{
  "num_hidden_layers": 15,
  "hidden_size": 320,
  "num_attention_heads": 5,
  "num_key_value_heads": 1,
  "head_dim": 64,
  "intermediate_size": 1280,
  "vocab_size": 2048,
  "hidden_act": "tanh_gelu",
  "norm": "layernorm",
  "norm_place": "pre",
  "norm_eps": 1e-05,
  "positions": "learned+rope",
  "rope_theta": 10000.0,
  "rope_fraction": 1.0,
  "qk_norm": false,
  "attn_scale": 0.125,
  "bias": "all",
  "tie_word_embeddings": true,
  "parallel_block": false,
  "init": "normal",
  "init_std_qkv": 0.0227,
  "init_std_o": 0.0227,
  "init_std_up": 0.0227,
  "init_std_down": 0.0227,
  "optimizer": "muon_variant",
  "learning_rate": 0.00732,
  "lr_mult_o": 4.0,
  "lr_mult_down": 2.0,
  "beta1": 0.95,
  "lr_head": 0.00861,
  "max_grad_norm": 1.0,
  "warmup_steps": 200,
  "schedule": "wsd",
  "decay_fraction": 0.924,
  "decay_shape": "linear",
  "final_lr_fraction": 0.0,
  "batch_tokens": [65536, 131072, 196608],
  "max_seq_len": 1024,
  "doc_mask": true,
  "train_tokens": 613900000,
  "max_steps": 4941,
  "dataset": "wikipedia_en"
}
Each number is 50 + 12 x the weight over its row's rms, rounded and kept within 0 to 99. Layers, rows and columns count from 0. The size before them is the row's rms in percent of the matrix's.

# layer 10 attention output (transposed), 320x320, rms 0.464, rows 20-26,84-90,148-153,211-217,275-281, columns 160-239
106:51 60 42 55 36 60 69 42 51 31 34 34 51 32 35 41 43 43 30 47 68 54 60 59 33 55 40 56 41 47 45 57 45 54 35 51 70 55 53 54 31 54 86 49 45 44 58 51 54 72 62 34 45 64 66 36 46 63 52 62 53 44 42 55 43 53 56 37 60 45 31 48 47 42 47 40 53 70 45 55
092:44 30 70 44 47 43 52 36 41 41 38 47 57 40 55 45 57 40 44 44 56 30 46 47 32 51 48 78 18 53 62 64 50 62 23 55 60 43 48 53 59 47 62 48 48 51 43 48 35 48 56 38 50 49 59 40 47 82 50 52 39 56 53 50 59 68 44 39 72 47 52 34 53 43 43 32 32 64 25 45
097:55 57 45 14 54 55 39 32 42 53 53 69 51 44 46 25 65 41 45 57 35 39 56 61 51 62 49 60 37 56 54 62 80 41 49 65 53 45 59 43 56 50 55 53 55 38 55 61 45 45 59 20 38 60 62 48 55 53 51 59 54 59 54 30 56 53 68 47 45 44 40 53 40 34 08 71 52 40 71 66
096:48 58 23 37 34 66 43 60 48 60 67 60 46 40 34 42 44 42 71 53 56 39 61 36 42 51 52 63 49 54 49 44 32 40 38 53 58 63 42 74 46 44 49 20 36 46 57 46 58 93 60 57 40 45 41 55 70 64 55 61 29 86 39 39 59 67 54 62 67 31 47 26 40 73 39 60 57 54 59 32
092:85 23 50 27 63 56 46 61 41 49 39 40 50 41 61 54 59 71 46 54 50 30 62 47 35 60 33 56 45 50 53 55 47 56 53 59 34 57 55 28 36 58 38 53 59 58 33 56 67 50 48 38 38 34 49 55 54 63 61 44 47 46 66 54 49 32 44 38 53 45 62 42 44 53 50 67 45 51 42 22
096:49 41 57 39 48 62 30 27 41 23 47 59 28 39 60 58 58 52 43 69 47 09 47 46 50 62 41 63 60 35 51 56 35 55 59 50 47 34 60 68 41 65 47 42 88 48 46 54 48 49 38 42 30 40 53 57 37 78 74 59 55 50 51 37 41 39 33 67 57 65 54 56 79 69 54 57 59 43 38 51
100:32 45 55 50 45 43 68 41 46 57 57 35 41 46 62 62 40 73 57 35 51 50 47 35 65 31 48 40 48 49 67 54 60 63 35 47 36 54 52 54 63 41 35 44 48 52 42 77 53 57 46 63 45 16 64 49 30 63 43 49 58 32 28 48 52 48 28 48 27 52 44 24 61 63 78 53 48 45 59 35
107:72 72 33 50 38 85 34 60 63 20 45 33 23 59 48 55 47 53 57 45 68 11 50 28 52 51 47 49 56 53 62 46 48 46 70 41 66 52 55 54 51 63 47 58 64 46 46 55 53 38 64 42 36 62 58 59 58 39 61 49 41 46 55 59 64 42 51 64 41 65 43 38 51 42 34 56 49 37 60 45
087:55 46 62 43 54 43 70 43 53 60 67 58 72 46 71 53 60 71 41 49 58 45 44 55 37 69 41 47 44 47 28 61 59 36 53 47 52 38 54 70 60 39 48 46 48 67 62 47 55 20 33 53 57 38 61 54 39 50 57 43 59 51 60 65 43 54 51 61 35 56 52 26 29 73 59 36 68 42 54 52
105:48 62 59 57 38 40 73 58 59 57 66 28 64 22 52 55 46 43 44 49 36 31 53 23 46 57 52 37 41 65 53 42 32 57 62 36 43 57 77 70 55 67 26 66 46 43 70 38 53 44 34 57 48 56 25 36 41 57 36 69 51 50 48 52 39 47 65 57 60 55 44 24 48 35 68 53 56 58 32 52
101:31 40 67 63 49 47 32 61 49 36 68 50 83 54 56 57 35 68 55 47 37 52 59 38 49 47 44 39 48 84 38 42 77 49 54 55 43 55 53 49 46 63 47 49 42 69 51 50 46 47 30 17 38 61 47 47 78 54 54 44 34 35 47 64 53 64 48 61 44 51 37 68 58 51 50 52 38 34 73 58
094:49 23 52 52 44 59 48 48 68 50 24 45 31 39 56 36 55 76 33 51 34 63 54 54 58 38 64 40 59 60 47 56 32 64 38 52 67 53 63 73 41 47 36 61 50 44 60 55 50 59 49 58 43 43 46 57 63 56 47 44 53 58 30 51 72 46 51 65 64 44 63 52 41 45 58 35 58 38 53 58
098:47 55 23 43 51 45 62 32 40 63 46 39 43 45 71 43 54 47 55 33 48 75 72 57 60 57 79 50 65 58 53 47 44 63 56 44 28 73 49 42 52 48 51 37 32 60 57 59 54 37 59 48 83 39 32 43 52 48 46 43 47 51 27 52 37 75 44 50 48 49 63 54 58 58 67 49 40 64 68 29
101:44 43 64 57 34 47 38 35 43 50 44 49 47 44 44 35 39 31 61 70 54 41 51 61 48 38 65 51 47 39 49 54 36 37 90 35 66 49 65 68 58 51 46 59 49 48 37 42 50 55 36 47 57 63 29 42 40 58 64 38 51 73 72 68 63 80 74 43 44 54 54 46 45 52 41 33 46 46 55 49
108:35 29 57 49 73 53 52 25 36 75 54 59 53 57 30 63 64 36 60 33 46 45 36 64 38 46 61 59 55 57 57 38 58 57 46 43 37 59 53 43 64 42 46 74 47 54 44 41 45 33 35 57 74 40 25 51 57 34 53 48 23 46 62 43 67 69 53 46 37 52 59 48 62 50 67 46 61 31 54 45
083:55 39 35 61 29 51 46 62 51 56 38 42 46 57 43 44 47 63 55 62 29 72 59 42 60 34 53 58 55 55 68 44 52 46 44 60 50 64 56 41 73 58 60 52 39 62 79 47 51 66 43 62 23 53 46 40 42 54 31 52 56 54 37 65 61 33 50 40 46 31 64 49 46 47 54 31 57 41 68 43
098:37 60 45 50 37 39 39 37 84 07 67 64 25 71 61 40 39 67 50 36 39 57 47 58 51 62 42 43 53 47 36 22 45 26 53 30 63 51 49 34 53 56 48 57 56 39 52 49 51 46 32 64 46 51 51 38 60 61 59 38 45 54 64 36 58 54 31 36 62 51 65 57 70 49 15 51 61 59 51 80
099:46 81 65 59 36 72 80 58 56 66 43 26 50 78 36 65 43 60 35 36 56 55 48 48 58 51 47 67 43 45 48 42 33 56 43 70 60 47 60 43 51 53 45 66 35 59 48 49 66 36 36 57 51 56 35 57 54 55 30 63 42 37 38 42 44 44 55 23 25 52 59 53 53 66 59 36 64 77 42 71
102:32 68 53 58 59 39 55 43 46 57 57 61 47 61 48 19 39 42 71 53 44 59 68 73 48 49 30 51 65 62 47 51 51 43 58 39 44 64 60 59 70 61 64 27 55 68 40 45 40 56 53 63 42 52 62 70 53 43 36 47 77 51 60 41 37 49 41 61 35 49 58 55 26 62 54 52 63 61 34 33
106:39 49 60 44 44 40 45 68 29 73 53 48 60 69 36 48 51 36 44 55 54 51 54 43 18 47 46 51 48 49 69 49 44 67 50 64 59 55 36 38 51 55 59 57 45 38 59 55 52 43 59 57 61 44 45 43 58 07 19 64 48 32 71 37 54 41 57 47 38 51 47 50 51 69 42 66 53 42 40 62
104:49 48 60 60 63 36 45 41 47 44 35 46 35 39 56 43 54 50 45 40 51 43 68 29 65 67 61 60 44 68 62 51 55 42 73 58 38 55 30 49 39 41 27 54 50 52 50 34 57 48 55 78 44 38 59 42 43 53 61 45 44 56 31 55 44 56 48 34 32 68 54 59 51 42 37 51 52 54 47 37
095:48 27 47 43 47 39 48 54 72 48 60 70 66 42 75 48 53 51 44 51 58 62 51 39 46 42 45 55 41 52 42 49 33 64 42 66 50 50 43 77 43 53 38 38 53 58 47 48 47 43 46 55 63 30 53 36 37 51 50 48 37 40 51 44 38 44 53 46 33 33 48 50 46 40 52 63 26 49 41 62
090:51 76 29 52 64 23 42 65 77 46 69 51 47 49 49 63 59 65 61 77 50 63 32 56 78 42 48 33 52 54 33 60 29 32 46 51 39 58 51 32 37 35 43 31 37 67 36 25 52 57 70 50 56 68 35 67 45 33 47 51 65 36 53 49 59 34 51 59 44 54 42 70 57 35 45 80 48 55 68 39
097:64 31 47 68 56 47 36 56 46 57 50 51 51 63 35 51 44 81 64 56 55 58 32 64 60 57 33 58 59 49 42 65 54 53 39 56 45 58 44 44 33 46 53 48 48 76 29 55 35 57 73 69 52 54 58 67 71 40 48 32 76 57 53 49 42 57 52 72 43 37 54 42 49 68 58 44 57 54 55 16
099:51 45 76 48 76 32 53 35 58 42 50 47 47 45 55 51 52 50 48 72 46 38 38 68 36 62 47 49 30 44 62 49 50 48 45 50 64 46 58 37 54 41 40 46 46 33 42 60 35 34 50 42 41 36 55 46 17 64 61 54 66 54 46 53 36 42 58 40 53 59 34 71 57 70 69 45 40 41 46 44
091:45 52 51 62 65 39 21 38 58 48 75 45 52 48 54 75 57 58 63 52 57 33 38 49 52 45 47 61 38 43 57 43 53 56 60 53 24 26 25 67 61 33 47 48 46 41 62 44 35 43 55 47 49 66 45 19 50 57 59 45 41 47 74 55 42 40 46 53 70 59 66 62 67 55 59 49 62 65 53 46
103:50 44 62 65 56 57 25 63 42 37 49 39 65 37 51 44 57 73 48 39 45 75 50 42 76 43 35 53 36 48 42 26 66 27 66 71 46 42 66 60 49 54 63 68 45 54 36 61 41 62 58 51 25 75 45 67 47 46 61 56 53 47 19 49 52 41 50 47 57 29 20 41 33 47 56 36 43 45 51 58
107:56 32 36 40 50 64 46 50 55 63 45 52 46 57 32 46 57 65 53 27 55 65 47 23 70 53 51 45 58 47 40 57 45 48 31 41 54 36 39 36 52 42 38 33 45 59 58 64 50 56 51 37 46 57 53 48 52 44 45 45 54 43 77 57 50 68 64 56 53 40 29 29 34 49 27 46 52 40 32 58
105:50 55 54 48 37 47 50 43 27 58 53 31 56 44 59 39 35 51 35 42 23 51 45 55 66 75 52 21 63 41 39 67 48 42 43 49 48 49 41 49 45 61 49 52 59 57 56 17 66 61 58 48 49 50 62 53 42 59 56 29 81 34 50 48 46 46 40 49 73 52 48 48 53 63 46 45 65 56 53 35
092:57 68 41 40 42 57 50 58 41 52 55 34 55 34 59 38 41 44 66 45 56 22 77 19 42 54 27 38 64 44 71 41 48 44 63 48 46 63 59 56 51 62 33 58 77 33 39 67 48 62 57 57 65 57 51 58 64 43 58 47 52 47 40 37 61 41 43 49 70 49 56 38 48 28 42 52 67 50 33 55
104:31 43 58 48 66 42 51 36 34 50 40 46 41 51 42 57 73 45 80 52 72 71 50 55 53 39 64 55 54 37 54 43 25 60 71 53 65 33 32 66 46 32 75 49 38 65 35 44 39 47 57 58 52 59 50 62 52 45 46 61 31 35 62 51 31 48 61 37 53 47 65 70 43 53 52 47 43 57 62 48
108:53 27 36 36 48 27 58 54 47 31 43 37 62 46 64 35 58 38 47 36 45 47 57 54 61 51 81 45 51 36 60 41 45 67 54 59 55 60 55 41 63 35 64 66 66 47 59 50 45 56 64 66 69 51 49 50 51 36 44 40 63 39 51 59 41 43 72 45 61 47 70 28 39 32 64 41 38 49 61 48
104:38 79 47 37 50 49 48 48 47 58 51 51 39 60 47 52 49 31 21 49 42 51 32 43 38 62 63 47 34 50 48 62 42 31 42 43 45 37 58 54 44 43 86 46 52 42 49 54 49 33 35 51 76 34 51 34 39 47 56 62 60 49 41 52 22 57 58 35 41 31 55 44 46 43 25 49 45 33 54 46
108:67 24 62 48 39 47 65 58 44 66 55 57 44 68 52 54 49 40 48 72 47 32 43 46 59 54 39 55 51 47 61 57 36 57 38 34 66 55 56 32 45 57 54 60 54 47 48 42 54 64 34 65 47 56 49 49 54 81 59 47 46 36 75 72 46 56 66 46 54 46 41 47 57 52 39 62 66 46 30 57
# layer 10 attention value, 64x320, rms 0.0547, rows 20-26, columns 160-239
100:50 45 61 43 75 27 43 60 34 42 53 77 59 45 58 21 49 32 34 43 24 77 77 54 70 66 41 61 43 30 61 46 58 50 33 52 40 41 42 44 66 57 51 53 62 22 63 60 45 58 35 53 50 49 55 41 48 31 43 22 45 51 62 41 45 53 48 52 51 31 51 55 70 53 40 31 42 53 53 58
105:49 37 64 42 53 58 43 44 78 60 40 29 37 42 35 65 31 53 59 54 34 55 56 58 39 42 54 50 51 57 42 29 62 49 54 71 32 71 72 51 34 33 46 42 58 25 48 59 42 73 49 48 52 57 67 62 37 63 58 31 39 39 61 54 39 29 42 54 45 52 33 51 63 66 48 88 59 35 67 34
099:66 44 59 49 34 70 26 53 38 34 46 50 39 47 53 68 37 37 72 77 55 58 48 32 49 34 40 43 72 55 55 69 53 60 45 57 57 58 57 49 53 21 51 39 36 43 48 63 82 56 53 55 82 53 37 46 57 47 54 20 58 66 55 52 69 69 54 41 54 33 56 68 56 52 56 35 41 22 38 40
102:89 52 63 40 61 22 61 28 42 54 33 38 49 36 42 41 56 45 67 59 64 59 32 70 23 46 45 42 68 62 50 37 44 60 25 51 42 44 47 43 50 33 60 29 60 58 50 56 56 59 58 48 29 65 53 49 32 26 40 27 55 44 57 35 69 47 48 61 46 60 71 26 43 57 38 55 46 59 56 33
105:32 50 44 47 34 46 54 51 20 39 54 46 56 56 66 81 40 40 83 59 51 66 48 51 65 58 72 42 45 54 41 56 47 33 44 38 42 35 46 62 57 50 40 54 52 61 54 71 77 47 39 56 55 44 39 60 50 46 48 68 42 29 65 59 46 45 66 54 33 74 32 53 53 48 46 44 58 44 62 56
094:59 61 67 32 47 48 57 41 53 37 44 64 48 57 49 57 57 66 35 71 54 45 54 56 51 64 36 33 45 33 45 40 68 42 46 36 46 50 74 63 65 33 50 51 37 51 74 53 49 39 53 64 45 55 46 38 64 52 47 67 44 57 51 51 58 67 53 43 49 69 26 47 44 60 46 27 54 49 53 25
101:38 43 38 69 46 53 52 47 43 35 61 55 49 62 55 56 54 30 16 43 62 41 45 47 50 48 51 51 57 53 69 43 47 84 57 61 59 44 60 43 47 85 58 50 33 37 40 52 44 45 48 84 51 41 65 36 72 34 54 26 56 45 20 47 47 23 53 19 54 63 50 46 46 64 36 51 35 71 53 15